From a checkpoint of a small transformer trained on Wikipedia: 11 layers, learned positions.
Each number is 128 + 24 x the weight over its row's rms, rounded and kept within 0 to 255. Layers, rows and columns count from 0. Numbers have three digits each. The size before them is the row's rms in percent of the matrix's.

# up: layer 4 MLP up, 384x96, rms 0.149, rows 261-329, columns 0-95
# down: layer 4 MLP down (transposed), 384x96, rms 0.137, rows 261-329, columns 0-95
up261 106:144097156126104141119115166134130164152122142114117153118128113078151117137154160106101134141082145117092141125116120171147116136122153136146097103126129135144117125158126134162135133122137190152149189104201156094104125134148114093118081134158166146115138117145071137123125113103113132119
down261 108:125136104180158110062090140131184116066136122142174131118159130140101138138092119141159131102097131125152139129137132134175158136144091158098126146141167112133150135131095119130108112137191132119111093122117116120113109130152124116134152153112096126156130132084172117144107152112124140151
up262 099:147128097113108145138092078117124141105119162154150160148165148130130116119136157085134171127130139129133158135158157144135121120175132107133122119123149149114144118065160126144113076099079094102157168115141100103141132128096112126145115133171099119112145084127159119087142149148108165136
down262 099:123142120124129130096091136136129129174152133110086127138100157118113108144179083108112111117062131122134138122102131101134126149109149126121147119182140113104102141161122139127065151139172155177136167104174150164148139148139166123128117105143126137143114107135100136140131143139153084167
up263 092:160128114154114123168128110141091153137148158119160119120123101155140131110107099105120128117163195122166139115134165153146123137131097083109134118132143146106163135139125108128077123123059147179143111132115114135099134132181151094153129106134114134102084124163102130094159130117135158150
down263 094:114162148087115122123129088155155155126120155108146166112129101102103080107136183130147097142127090123180107126130073100126118110143160159119125135130124138112124102129121166099170093116162095055138108122154150146132154099106110145130124115113148116134124097142126132123118136083122104115
up264 085:094151156110127099131109133131114155129126137133095208087116158135130097162167122151077159088099123097154137151166105126163129125155120136143152151114122123165126092142117162116134137158141128148151099096143089108118095118129112122149183090106127159153126159133139138116142133165131129124
down264 099:150169138084140152105147117141103115135145164149114148115136167127155127092164157122136113116155163100166127143126115089142116097118128160112135115075112106171131104129143117165146111093106096128151125100108138108160137129180113155160124143110147090110107090125054105137145128139131119115
up265 094:125098137108115098126122078138129101120142142123136124139104160149127136104144132136117085136097133125138128112115094138131098142147114158158136133165117111138178105178161106075131145148076162142099143174126111097108125103147180120148133175085109149138114096132106169089142099153130115121
down265 092:146144126126140091106147157102159144096138084140079116130118105153102128153154148154168187138101150119153095076139125151141093122141105111175138114140145160105109135089145124110118120125130101147143099184124116156152177110126108119143145138084138132128113126133143127091166143131116085125
up266 074:100147135142115111135123140128180106093156112139138170154114120157089114125122108166080144158128119144119109128136144099128127143119119130103169133082157137152148106112140102141113112173144110139132156103164151134157133090190109172115130149148189132178153138129138146168126143115121127092
down266 092:176142142139130099125119086122144128167101124128190119073119105130149126104145142088113169148149113142135120144111131110110129155117099177190168139111137133128120121129150135120128146097120121103114116135099155118114170183087092124122145094143086129153132120122147143116143144153135087091
up267 109:111128134138145150157126144111140140104139131153165147060118146183085102088120170141092092122148126136164102118152157138084133148094115137149150116124096149136120123156131110155099125136189137152104148102094129132146104160155105129174100114127142149143130131119133084113149127140136127171
down267 107:156123179163108113152149108170108126170144099128131101145098136134146145117127088115141134132096103135109122128116132140106101129150146076094119103133129113090159085128109144136106142147126094131110130138167108151176144118173151146128118096102103128060140120132114130071110137115159142090
up268 105:094153126145115150146130095147107116131123163118116114176125140115150150162151112098168105148119133116141143105144117122112121175160122120113117122137091138178139105124116148135166128136093131108128204113126154104147101105116097069114111143140135092146128118158164130148120131179102188130
down268 106:123134136144087126132115185107094107133124144173120109128135126113118146126111146149106161090071107131139140136112103129108105137194142184106113127149130110118150110160108127124119124143136104139113109170134102124115095143162140122064154153102129159082090179136139140112133132120149097152
up269 087:117116169095087100110072108127090148139152109118118172139141154090159139151174121087105135089120134161114119154150127116141141195106143169101142125108117144139106165126101111114139134170090118123120140132118151169121125118093152113135171150101142120162139131137134130124139148104113140089
down269 101:101091120106108143160125106180121145137136176111139119126141133117152155117156123122116070116126148122149133103091111129114165074081122103083134110121144092123136162120119140135145146140139096168104174154116113136122100128144165130103130091071132150113117111128147112077099139140160154127
up270 107:151130098115162124149100090121107107111084132144151129137125105065136131129155124115152170142093136130121112119136115140120121098114126114126109089140103134128101144075094106135106124113126126202122119153105145167132083144157149114132141164158076157114147102099157140114129100170156150116
down270 090:123154127119106122116114147102128080134118155151116120122167132138137162116156119108128118125133156163127152112140143160103115097171162140151155166092176130147086144115158100162131141147101144101130158158124089102174117131158102127103074132151133067130135133149117158153092118128132170140
up271 098:128125094072154147101146146165166098116128148123152091141125146150118091148132132140121149120100127103123100131140108128134096133155133097116139135096134118084119103139129108145073098137122141125129111142127114123145064093136178105096062141097118166127107133146123157088130092123117105164
down271 101:133097107127144117095144157131124123154118116116149144127130123118112090114103117136130150143163156147101113154101113109132122141147120150151135152097091155145119120097067117172127116134169152129080177148122133115110077108104153101119037080139139151136155137144161100120124119140146129131
up272 103:159143118104098105104152132109113087127166142109117139121129123096117100173134132138128119149119128101124164131147105114169134117129099136135166137146119105114129178167123102116099156189138114166108111131148119137138137103224162118175099109104130112140106110090122131130142121148095132143
down272 111:118077141105130088137183110127109131123124092163209140083118110134106065167127148131110125112114167111096134101101114128167120095107109117104180108125130126116098124100080129162105128151136114136122171140147130128154146149108140139127124152138149141112103148139098121115125121126123152132
up273 096:092176112112106147146153093167124118076133120133094113156124134131131140089162092125097148140096138128114132081101101113104118137143144067138118137171154143082136150165115159144104151087128093129095141138112143122127130122118149117070130103099110167135138113146136170141138158116134134131
down273 094:106155140157123120086107121123110099125155145117162105107178099109125142110087185157118120140142149129124073170154131128135124144154154173130162107145177105149153166124164108113139125127134137135146103139175124093122167116139156128155126112140142091131060131103129103138115131111118119132
up274 109:123163109115135091134122078095131138150154112147117134126124150105126133137090139139128126120113127168100134114123131151169139161118183075128139101130110112133132099103082101142135159165112158101128158087137123185144114103140094091124165133130090086107111131159138130109176092136108120109
down274 108:128116096115145136121135167132135144098148135097098134092130104150132164139155120128084113104129101093121160120105135133084133078128105154115132153090146134104155162072149143146126078109085150136126096140133131154151126132170172149190108119139134121117118149103141158083116151140158136120
up275 115:090145140147124127097126100127108116149102119113135129091129151138161149149121101168155157105134124100135114121156151117093118125079119110116115115103074143153147115106115120116140097167125148133176126176156125129102152175176143158179142119097135122117136091116079130106133131155183119117
down275 111:129131135130128161152172132111150062107150139098106153153132126130103119171121197101082124112134129146144126084109127170132122160118121124099122156120133131135090075153158098152128096119152180124123110153093126115134127083163145132108128108133160178140125135117146143116136140147107112142
up276 137:150103136113153167113146123092121135108142150138137152127132174146114130108124141148102127052099156105142124121110180130131110127092113092132172142154135107104114106168115139082136094119086143154120151146150150095163098129108170114112141133118117109170113130145123092089177138139143119113
down276 123:167090142119121175150104140161165099115109145112123175159126142097135144097116131091110159150122143142172134167083090146123131096172124128167142122129138095137154126111095127131123118144148148124120122125131087141135129114079139116119108125120121089134133090162100108162188099094105121137
up277 109:145126113134185085155152125109098132118174132140134119139129143100124172110132112118111136136113145104179139157126149144135136143100147101108148180189128159162159101110113134136122111083150102123143138118151147134099148114145155108112133123125086134088126138115114093096128058120108105096
down277 113:120108117165131140117092155119093134128161105131159088161108180153124138147143123133169093162157191142141127125127157118139155152136164119098104127114118120141184124086118105154121144079152139143153120116128141127091139119154164134103127132156099169101114124152152136126106136082163112123
up278 094:119093108151060133115119153132134083085115071143166145127129168137114155105104132147127147128148122185119132121127145103125152130148130114103153128130145162083137170120119101172128152139100112153105137136122145141119097166128102127119099152132121179140128122120067162089133135107127147145
down278 096:126100093151132124148107119089176132143153162112146158115163123109151146143095154093067107100101079100136122101156137140115115117111158090098147146173115120162115138153122112136103097143148114065160169091119127109122123123110131164123143099096122146133131142117113104129156125150153113137
up279 109:129092156112177095102140129153156132119126150148158151127060144128086124121104148112141178093107111112127156097157130147154105107133150122126119153119105120088124122162118128123122137126142124133158132124117143158139100205116091133087106162116125109142124103134098161132116166184132143138
down279 088:125098114165109124121160143109201077163117087086134126144153094147087107150116111162129143102147105152158125168134118160148124108121125126149125105136121155131123129105122120068123167118105122134151127148139117134138142110136165153141118120122131122090105152121118184084144120110112072128
up280 106:083159095113125109058110101132125120156140139138130137091143122105135142102115102117138147078148151113130142137146143181121145146090168134127144133101132152150099157110152136111146103135139129126117130114164110147113117096097146099174133120143110072122102122078143113060141091134133142121
down280 101:171144093142147119134104166126172144117112120127122135140171171172140117141137114130088113097146107086132133149053150145119164163126132146171158139116125159158129160133122141133115117081092142146139063100109163108112101148113142116144145089160101133126150127118112119115117131128111136126
up281 081:126128169110136124152135121115161066142141122120091102135118121088124146144123136124113115109132148133170134114110118150133130118160119117114113132137127164102144109154095109117141156083108136130139112184135179137162130084141172122168095070124122164175099128168163151104097143144143156129
down281 091:126124123112087145138134124102137184122151181119163179162139146094114125136087151121092122160132149050128126111156122135131131133154129151108164126151110108111104143155121161113105167085185148134152145127137159165159134143153119106119120151123135124123101144145116107155111098107139128158
up282 095:114098114164127159122091108132121144176110125149164108126141125160154126107165161151152127142140164132136128123098150122145113133147152092089180105100113126130125121124081132151157109125136127155165175078142116117082129099094139116108103137163140103177117131151140073092152125144123137136
down282 108:075181170134110072089122185113095122089130128144077105092119111125122139166118127126121104104120128138128132140146108155109123118153130164155134137119113129111170105113131140143140165140118126092078099143130128087143134104137123141113124133092126131140124149093166161111147167129089103103
up283 114:116144123128153098158162136116120082074097123131096139060097153152101138118140142129113143124124117082122149093132138150117133109090167163124183143100134122126141126086138127141097153119158106154123075129131163145104135134127104098142131136150111183160101139160131141130121109111114094114
down283 117:117126121138133198092127154076090154141136104176092112158147161101151134119125131103128105125136130126134088109097122158158130138149097131153155104140091129161148133159121118072125157102149114160183151120113118101102118138143133100124180107139109120127091159107116139148144114101131119132
up284 082:150114098119081119139129149139119104134095163111119153112121105109127162125147133122129126094109105072128168147129148094106138102082158130168132116153112139143122130134104149103119137114149099107123110123158156145173133079096110078108132093141143164153148115104123133179169146156120100082
down284 074:146122147105081133166164092132129116151155108168163122165128082131143140127130126095114094129159124112179142088160169157121148120122154097133134116104137097130086093140127159113155145157115118134123114094104106113137174168082145116122153176123129121095096140139134125155140118127138160152
up285 102:163097166100127123114143105109092158124140181134144104107122103114157119119133143093139140128110086122133171120094148151121132124157192107144161115119126122142127165091109117154106099104150161102153116155121117135138116083125140137134130084142163116177117149106166107166125130176118159129
down285 102:139169079141129117110103143143119118152127108116159124133181139106136088143128182149114111114170178177132092140153142151157111146085100142143100185118085166142141135147140139122136160156115101104157126141164124112111130155102083138117145131104146144142152116114131129143135146095157110133
up286 120:158129136145143102106148101117172120125154140165102159119119131077119150095128125139140094145127114109110141140175128127192142162102152125149140141103135103132083109165116105115152187140136152123101162145127108120110154126115160110133099078097130146119141099156118159098104086151127140093
down286 092:136110083115129160132104133118105164146072116107145123115139124156112110132142118114138144149109117159172104118109104132113136077130141119127113109129112178112156150064155105117100087100138120102141122101147118161117096129128068152133182155161120109153115158090115120135127135079117134137
up287 113:137146129133153130160150108106115142127160149082119086169077147127088116108143111116120113155136092089129146125131118135175111142140114166128189162144115150142137090100144126107131147115101119132112146131155110132141153131125127106131132079111069136124131099133152131157156166163083131079
down287 114:121154179131143091108140145113166120062106152126139116139138159111116157164121142094147163088129166104134137102129122143093092108141126165153178104095130141156138127085128117111142132126107103131140152158109136159143153167128094113111104138099174120166135115130131125118132114126097104076
up288 111:092117096163115112094142150115098132129144134136147108124122148120146160118108173119094120128135146125137140195081120166138172123121134132148102130151105128140110124129114121103133127128154116163123092161168125143089177143133100158120175158151129175142111135184113119138171115147113092099
down288 102:134109136135108109126093116146138111119113154095173118105151078123128157096133144128127106135109118132138156123130137132098096116114117101131100143133107090165099125116137142116127115147120049138136154150153147101186199114143136109136156126087123162152128159102138141127103160130107070147
up289 087:155150150120158127126140119125178126113058140129158138137139138136125087150125138108097138133128137125154112091117120127126091131108166094157143159103142148111086105175146113138075123126118123112156168125141103139130119112124090116100158052125092137128088099150155126109115150167131125109
down289 092:152096081133082118122108131161144171153125159118151156127146133129119097102097127120151133143094149180099113155121143116154146165149138120128108101137088116127109148118089136147094148134127175150108125140058150145082111134110139118103097139165099134150176127095129112121125122109118126090
up290 099:182145069158125120134109118134139093127118146110132122144104147075122082145122136158088135090155121113097091109128108145151114143145180148099136183151115117131125129178149120119109113119163120103096118124144149132146127140140122064165093138107116134110133122159151155095130113102130100134
down290 093:158108128104156138110144125105129134111132129165121117118140139161087084110099084131147135153159083143145135152104137104103113106187118084072156136107118157091121103110087103135140090164132141096137120137109085124149120105105159149135103121133131184139147142142162129162136113139111103145
up291 113:105085152139133109092114149079108120154150142092145103104081104155080115149143143152082080149144149081107120127135137119130121140178111122138114168139189135124108137123117121088141117185120139150156144122133084172158124134147151110155130111111122126116130147145098137139136112108128152134
down291 097:159119126070125123095107096112086117161161145125158163152088135101109147106127119141135157158109156139169161149127102143114148102145120175090045124151142154123151148123150126149132103146153109137135134140133130150129154115150122132130145132150144112131103155135083115145118060144117133139
up292 095:116123125148150109116093141133121102146116135121124141125124171144133083131168137118168091123040081146131121122156113113149127147130107114116151090122148118127151122111092116130142114147144132139102141103196153145142124108085119122129127118180107154104122105091180081125157132159131137126
down292 101:135083154118105176099119109137118152158106083131139163106110127093117125115107116140124116148162088091141104152111064058146123152150106144112126129158138144154149170171138145112132100102098122148149113147107163129113144134117126152140108138132117149151141099128106118123146091096123176117
up293 089:105144140130116162123144134126157145143145077101182156133143123113145161090195134132078110124153106135151103108114098148108116120114142096110164125116123174127162121135111129122123110126098101116151088108178132185122121150103153141156118114118152122094115105117174125134153166142108121103
down293 083:135116098133116114158148128160069150144078099129093103099117114117133107181123138183148112134120125098152106152136153127130126118151136155087086112145149129089089077140157129105139124136135103100123117091120130091109107097149174113155106131148132136152148130112123140138116125112165095172
up294 094:104099170162104131122088168102136140168149088135155083121136168124132145122101117113085154152120151140135143143129112099094114182113120102114143143133098162118114166112122154136136101146116143123095129081149126108140099101072107105143142084085118132124160123130091131142128126116166106132
down294 094:129120177118109101097137115171111113133183095123134154173102093128133115138162117104128149124117129126117107175134146117138138167127141145140149115120153148117124079152154106138152152152098151102092123134158121123119142131164176081142163155161100120148112153106116113167143093183142124149
up295 101:113109166120138172100125149096142135115156128145152137135139134136140090087099153145152144119096132123147154123134126141143106152148098130121125107120139100141080140097139170113136109154124130147138160127206112080086133081109104136144129164121119124146136099054101123131133105109094114098
down295 102:127107147165094128150111157112130163152098161167124086151153127088123131123107117140180121130093105158109123135125109100128131134163132115111167083109140122131160127191126112141148121155188137147113118127111147160120128109130137174127144098149151141127138141120123089184121132122163160087
up296 103:099131178106131133136112158130081124101162154111100145158101113165137121149168163130141119118095132112079134129120122148143145100110094119150130117143141136116150107125126111149169128144157148166129120153134118129135162184124112120127112121090044163144104140149119146152124132149133182091
down296 101:114112175142115099090078138172131105121163117134087109111163110131118120154137106147134139140130122128126100106091115190173160114089103111099122133124102152166090086149159156129124116145133115129108143163153146123143123163126164148123101137124131098115145109121165146110114155144154106180
up297 104:143097143126146079141142168139156121097119094183162151119159123176120105105128138098078105127141116158136106129139138112150134126127102130130140141144129167117072136136095124155138147152130135134161124146158132150096128166136109120106181121116135096133133167156098124057128137124088112138
down297 099:144087082158105112104141108134139114110126117086152114100131134166112178105121124080145119118111145144213109126127158136119120118120146121132113159124134138152151154112099091123114098144109162105113103138142122127153128078155118137136151097152097103127080100107128134182119100096124140114
up298 115:083111109119095162138096162099091119135154110130136079144089145135134130126167187113141117145106116135179152148119110102164117150149110127137150089120129164093164120098119121112148125130080084110130134131121122145134117098131195138172128143099124120130144132114128141172122119160113149146
down298 104:119110154122173147120093131130142113112116095200121147155155157112136140148122135120145166054146119122134116146096103153174117166124159100154152133084138114137122103139141136106076139078133169129134100156112113137152150119165114124102145148153115141152134136152093141129144128130101157130
up299 087:138132155105101124147118148151161128128120152149189175090135133133149127132117178121123119110093105108119139154154131123116129136095160114096177100136149122123087171150129136118084131136159127136172127168150153118154118141086128142107145118167179161157134114154115153097127111086139156119
down299 077:132088130093163094113140119086131099155147086131141111149130131102147144126100088078083107098144118139113125104119174099128155095086112162153131112079123085101124082126107186138127107120098143158115143104091109115131147103112127125129140110093110134161125130121135136120092122125145140103
up300 089:155117105144138130115099100093097119121132149098123099070134138163118147082151087138140147087101110135145124112116117148135149143092113126115125175127151119157126126152184135126070139112119143134152119123116184129116100110140120130133168126162200143128107130153101094128112136145170135108
down300 085:071162159168132097103150112164170121146137110148130146168146122116142128159130167148109160137122125166122150169102129138108150110178087142117147155118098135131095138140155124092160142077098142117121084154101131112149108158155136092115105146086122133120128134131155143100154118115118146148
up301 093:100134121106156102168109133156132162098161136111134129125121132143168094120118140116089146122132121140113080126132137152118147161117164111165144102164123137159110123119088142104128141166132177143147159122141113159119110153139119106154145160165094098114176130124139122127071060153090122127
down301 098:225126128107121108145144133138159131162103134099116132105150170152129146156151128110098097122125110085110143128136133123139130111101125130080167153093161130130164133134161130160072093127122109112114114124127152142140135124114101185164151089103118135153121128082113135116145153131131130143
up302 114:130083130124113107132165093152154130141119101132113107096117169160111162144121164132083167167139127103121134135120071165122111129156137167129108154138137120115079126098137128130122128101134102084137172170131096158111167136115122097132125131140140142148140090123082145111104094086123098113
down302 102:164144101117127110134093143126116155160157153142159095090116123132100170157137133153157149134155135116142098097145106085181112115122143120128116119110101135103174138126154107121112124132069113115084123137080160147123143135141167136123136115135116110175151131154072103190137125128122139133
up303 093:140103093117148122090100152113123104110116114143132112116156158122160148156176100128151149114124136125133212105176125097137165125145141128122171149154135130131094127116134120115136174121136138137126122190106113142146161118109092144160147150102191105146109127103134144090128160119123124144
down303 098:136134154137150155162129138195141117145125157092130134145145134137124169095125144151146119164152117135129120121080145141135088170118126119139142157142090133108148100148153171171075160064155131091150130118149146138132103155132155134135118099129129135121116137135174141152088136111160137168
up304 086:092128130142159139146126120114094131135094142145130082122113091107122118104106112166087167133161101146107126083115093109151119128149152118129135092098119116152110142134165110113147110140160121135133146142164114139185131087109181128118064144135138132166111147121147097107093122132134071143
down304 094:116122122125170189145131127118125130112144110109151122125133061101135137105131158132091127136137119073148129096118115144065123137126075128129129159132130194087147096109134164137110117120120120123100106150104184118128096109114119134103111144156131169133111123143155141156131165122138166116
up305 101:129112149140148130168124108119082159158164154119146134135075124115127128146088153134109162124090092121143141145147148129125139123115105124123158132148118124122111125124119073111114105153159189099136105143156125119143128162178085129133101108116129144113168082075171109143161123144149108153
down305 098:112163158124127120123173156127168130113176073110128125126152160110127089163116181125098140093138114139110146176115106139147139136132101076160101156163142140129128122128124133085121104155184127150073124141109113131116149118109110114117150116107113115120155133160161085134145124153133119110
up306 097:179122122126112089114149107088103172144177093114115140111094161097114085135130167119092145103106144129103110155148091137159139153118109107134143111138120181103164102100126121109135174142171077122124159134127142152158136130094145088123131162109090145150109136122127134131141139110121124120
down306 101:131138090109130156134068134113175139169085146088155136097144148180138133117157091121110130124116113097153136068124139111117121107135160142159146136132116137130142188108130176148104178105152136087128114119107122107159103101079093122158160120117152117136132134139119119121139129126118136128
up307 101:135143129105135134112110136100098125113119126109148146136088145153147099106150082091119146113140154100124156114124116157125132142089115128124117099133168116099171197084117145108136118152125153137134123156135119089137112131174139111150142160081106134094176084117132125102170091094088132139
down307 112:138092127122131098131112124153158122130164126090125127105095093143101135071077146151111135190133135132127153129157172109119146113116138091139093103123124149099148169117118118123151146162133131141156128130167121106149141113144101098142130115186120156122142149150133123196107118129181141120
up308 106:131110130123174158129108177149126106135109130158142070131136125130144083130147124111128137105188168098096075091159169182117121183132135105116146151112102110104132128107095132118128134117178158123125096129165125141117142110120115093134142126121126121175166105141135148135117127113158132128
down308 106:158165154129106087159148128107136112153128139133073179126158167143188159110137106104150097133124136115147113095116138108111144101129097143088158138092150119119091164128184091123128100141132128126126106153098153118164130146131134109151121112122143106175095108108116148089106151133117140117
up309 109:120116158161116127129149099143130129108078094116117114134118106165111129137140130141129171167096168130169169122175111151104131113109125181147156115162163133119107117110165147125126135128181122158134135161115111141152151154113089082120123130115102109119119098164102149163107144138138075149
down309 104:138137098159184150162121102177123172119113084124127129135135124115142118166166090138128082091110145143120122114137068110113131120130142154146166115126072117138122147154123177131187141123130112128123120116128153115136130102111128138156120131123116114113185122092103094148126099148172138130
up310 087:092147123109182153111137118177106088106105084140128128128135158156127127156119144183138158108159132111124097156153118116144141126158141112119144138116072099142112110164145108134131129149127171125152083131153135138144131135129105100118086083121120151142113091140180095133130106138140077107
down310 096:137101075116131096104113148130134202119123164135123109098097094123125101097129105127144091153086122134153139148147113126113107144113128147098134106122122132137146071145158154140144116118142114127089109084099150116156117105136163117083128087155149103121116106150117080137158159109113114166
up311 100:111141142077078120142136137132097128134113125137154125138070149111147150089191138119160129120146096106096114101111100115098103122199106150146111136144132158110150129105160110131128144146125124112126130133132127117153070182163098125127129154152148123128089117102113148082122128155144151137
down311 091:154102111111119126134072136139097144100114094135138128150169153154131143137117152100146146090119144146159136113117086131113148114149102139179112146104094128116173171143066119103106115145121102083103112159103170110105116129089164156146128161148124144169136117104121130134131089136107144129
up312 093:155127134092123113130115113117162122095158163111156134137143108105116137124177114139132120113099116104121126128164132106156129132125151112119123171107116137084156125172102136113107120127155111125125155171110126114194131087128119141055123129134080135130109131077127093129138070165101154126
down312 104:124135096146144116110092170121134141123133170116110122162157111115152160107130124109172133131161078113110154116116143129139165158114132097128106152149097150177130089129140136143092158069087160104094118092136125120136140105100104149145126131103149137161188141120131154124162133096112113151
up313 101:096118154129083117112122142133128140117104132118149158076130142146122126164113125108141150154128154138168123164142176138102170166084108180094091123125155175113095126103115137133175121147134117120124120120122121135144092115161151081138133137134170154151109100132167161173147131113109112140
down313 088:097128107146118113097096095125106097148146097146083117179092142095134148126152109099140108135110142100071145144144135121155126135141113099115099099103148120171145112126155091143085110084163138148151153133099100138095106079150113133129121174160123110120126146151116121135137121080121101130
up314 086:146071140142125117174075123158104127151100127095142119167140131150126115136118137148103153118085119135110130138166105142113144134153157126106131086137144166128138114136111159129116120121134155132070153159107148063131124077155123098116090135090129093116138114158113141123154172122115168120
down314 087:112134121110137189134170102115125089136149066127085129110126146118104161134125113163114135159133136168095128134135090119147144095111170126130090158089119114094133161107126155118127147112091129154137116149131120123142072100133138123122102122137152066114116149120135152141150096139145171160
up315 102:104135142104114169169131114074166138090111116158117101150098149154124128073144119142095177151129133124155144121117143139079131148102130130141124146136112129138144155097137154151141136093150089141164110126097126147123110144152101139130133125135124134130093083093129101067140149071141111157
down315 100:163170117133156119113127104122134127176073127131167107104137143126117113138106142135105150119139121132133136123153128090113189161124127149130128161137130112145160150174070135129082138115124115100154141147114154111127116075122080134148130150116117146136130118150127156203171111149107155128
up316 105:117099104109128127120127147084133116120168122143154142111118110158138146092105141112126165113133110124112136126147191127130133131140163100143107085121138145189142120142136118174136125145153127135173105126136131156108116107106109197145101095123085142129198112118140133077126141151139091136
down316 099:139119140139104151171130170149114124145156134098116136133146129097088145124151092137146129148093155115130144138129130122151172073160127082078143124156162169111143081156132105126094156091089105131114140130145080111137154140142167118142131134116109137108120123170153095173149141123133121161
up317 109:104138169135139121122116127075104114100131145123145148129095139099138087163132143107130079064104133128131135140158120117122137114112135112097145160064134161141165086096104088104138128112126152150111159141093154154125139110125130097108117148091137096101097130141175124155168111128107113135
down317 103:143119116125120097174123145166135117121089067123124133136144113104116140101104132174112140168123180146088139160155115133137119122136114091122147140125118132107131144140095128080094134171114158139140134109135121094099133168170161176121132089179133140132170117130134145140085133134095156124
up318 069:141130134108092149127111152154074120158096123176176128137102095156128103092149139115108120146131151114092127136136110140079151138136119124119112092136150165117123161126139159122103132101126116061105082188170091108126139117136117112094109138158130133179119115133128135138133098139134158115
down318 080:096089124114104113101106170094124098101133098157145126136069159130102108074119117108088141119079102088114159157172101100128119130141147116087146083134139086116121129141107125119118134154117116103135137125123155134143147130134186114144146119118153135162120103166094152088120139133135140142
up319 099:098136117096122162056094113134126129141177173152133115128147160119179152137136165125138140068140124143139129158136158156116137140109158130136135144141120108135132120136134151084147116151148135170121142125113138148093123104151110108150096161187107130103165100098101094127135112167138127120
down319 087:168141145148094152138119134152167116155113141074125125141179059105150111131160110132128118125101142101122145091132093111103135128136127134144099192120144138127142124124100139149154148168122126102141115137117142126135130120133131156163135123090122116100081130171129121189092140076119150126
up320 122:120103100123107142132144126115153138094125158138112127149127118121121127152144106110108114116081090124093138147138158131126155117134126082093144148137125167126097108147130105179073189111158129123121147141114109176150100158105164137118108109123165104131090148142132093160102169169146169126
down320 119:094161130115114117148130155132112132120147114089133114153145088166106101124129161132177098126132146143119160130109146116097140125110111128176113116149090138130138157113074087129178142138177106129149112107089134105145136127152158147169114114153127183099167134122143135146091144129157150084
up321 091:178102152106091094116126135114107074107101110147108142095102183116136108146121111120189147115082137130109136140110113144142137116122125141087140109091136112092142119108141136124141147136158133087144137140141148151083119134135093107125134095134160125163066148139087130135152152143164155122
down321 095:126134113141181155108088130104102127129150124122149134153194143154149143123144121155125113164111096127151134084140151118133108134130142090122090132121142114146107132173133148126109148089113094190116089140143091088154094150106100112101145078126099171140148112139134157121120156117119102135
up322 097:149118135138152101106112127121072133122152134118116109166200104108111120109107121112129149115123133069101091106103136196108111132161150109112156130115143170155150095106149121097104115122111129119160138134132112159158116131139098109074124112122119122112153110127156156110142160172125164121
down322 096:117099113095138143141079085150116124154141142136130149124127172172105108154091146114104127128120141137090150190125084138136177086133149125134109112121128089168121123117145131142132157135140098156106127167140115132125148171121153159124108145118091159141111156112118166172085130157098126123
up323 099:134135134115129135110177123133104118104116148145129146098110151138153171138133119103148092135127130108126134129094169101093194136151118114119097117137102108127123139157138124119123191132100130178125118129143107130125121142146187125156156143151079156189113094140111130131084119171124150094
down323 100:110128136152150141117147088152123156137124112120139119067094111127119122112098123180129141137112081179124145144155132193098119123112122084100154154146143131100106075117089119097128132144141125170066127093167141122138160173130115134121121118143110123104143110158135130129137140095137121113
up324 109:071119127138146139109177125139101089161118143154098100105079135131140119106130120123143152088135151116165098117149130176114103151112098122121113087125168131170114154172128126114133156159114087150119075121116101115094125122136133110172117157104115110097090105119121111123151113150133118097
down324 100:050145124087159126111132129120126100127078134127101117137151116136150159155134162120130129093156142136147150124110138147098115133110165121134130113143134136117112105111147119195152154159088097078141100136135106134132139147160100126154159154124119132120162158160145108174160179106122119107
up325 102:139126132133101116147137113081150139121120162085152149140134169147128134078148075112099125154097089100088146105137093170126140152156145169137156155133125151120127160157148106159137131092097151104133126161133118135158134149126133123154102101148153135126100088082097133098094124157132158123
down325 094:127157118141129137142167121110110157127118120161088120147157130125161078140142120105147125130116106112146179174098118123103120141178145193198156113107124127098118152118160164110109098115115110116108104148119125107134089132136090138135088099135122099154145149109118155098123128097095117136
up326 112:127158089141155099135130140109116071080174159093118150134106177129147148172134107113127125152110111095127155141138169133168185146141126117113130146158139145134117126141112117171110120112108123136089115120139096128122103105161152122103145138127084183121115092164109149124138097138113119102
down326 108:120156127147085134126113126142142131090121131112095103167137101155165137156157123104143023094126113144152121107123127148119086089158163140122134147136149163120147185113118114140120148123139114134065133122105124133145112122097135138140149122100090167112132135099111120129133102125141096116
up327 090:112109143134134096083100119141175131132164143140165113148194116124130129136135155166110181136116129126129140143165111117117118138118135119137113150151161114150128101163120137129116122114135117131178184114135150096148115123126130132123101084159144165101112102110077143143086084171103151156
down327 096:074134130130104170126170162126116089145090121121152161162136121133116107158136137104129129112177152165130123133153111117128081125164096121150102129081109129108117081151089068098179157105098135126161160135139133122116123137145124089128116149150124140116119138149149135142150137118172146119
up328 080:108151128141127172113147155107078146109144124157153112108137113130124108142091139120125132097127166095154150135147161129099135112112132157070137138129148160094114075106117114148102144097155123071123123117151113096139109122126117146105070183103134110132100087120151119108102175117145137121
down328 088:136137115124076120103150173130123087129138114183157112100143132124139139132140118141090153151114121112128138132165124146110108111150118172114088157125112127149097127145129202100118118122123082168146114174139116070100129142122091134134118128146120184125150156108132154088143116148114117107
up329 101:181099116134127113142164122131099093091109152108138129123035143155125129142148135135090144145123134134119131131076135181124132118134117106152174125127135152152132145116115146175127120135178096155116127154138139101144138108158118126161166113124132096172129161161149141164141124116152109123
down329 118:122129132136070102146120122153160157134122159105135095136115135143142133123124132083099082141136157153129124142141081138135103173111130156117135094158125080110135156112123075130140073163122093123123144122140099132174089094127160153158155117106138144159153105087130120118176118137138140130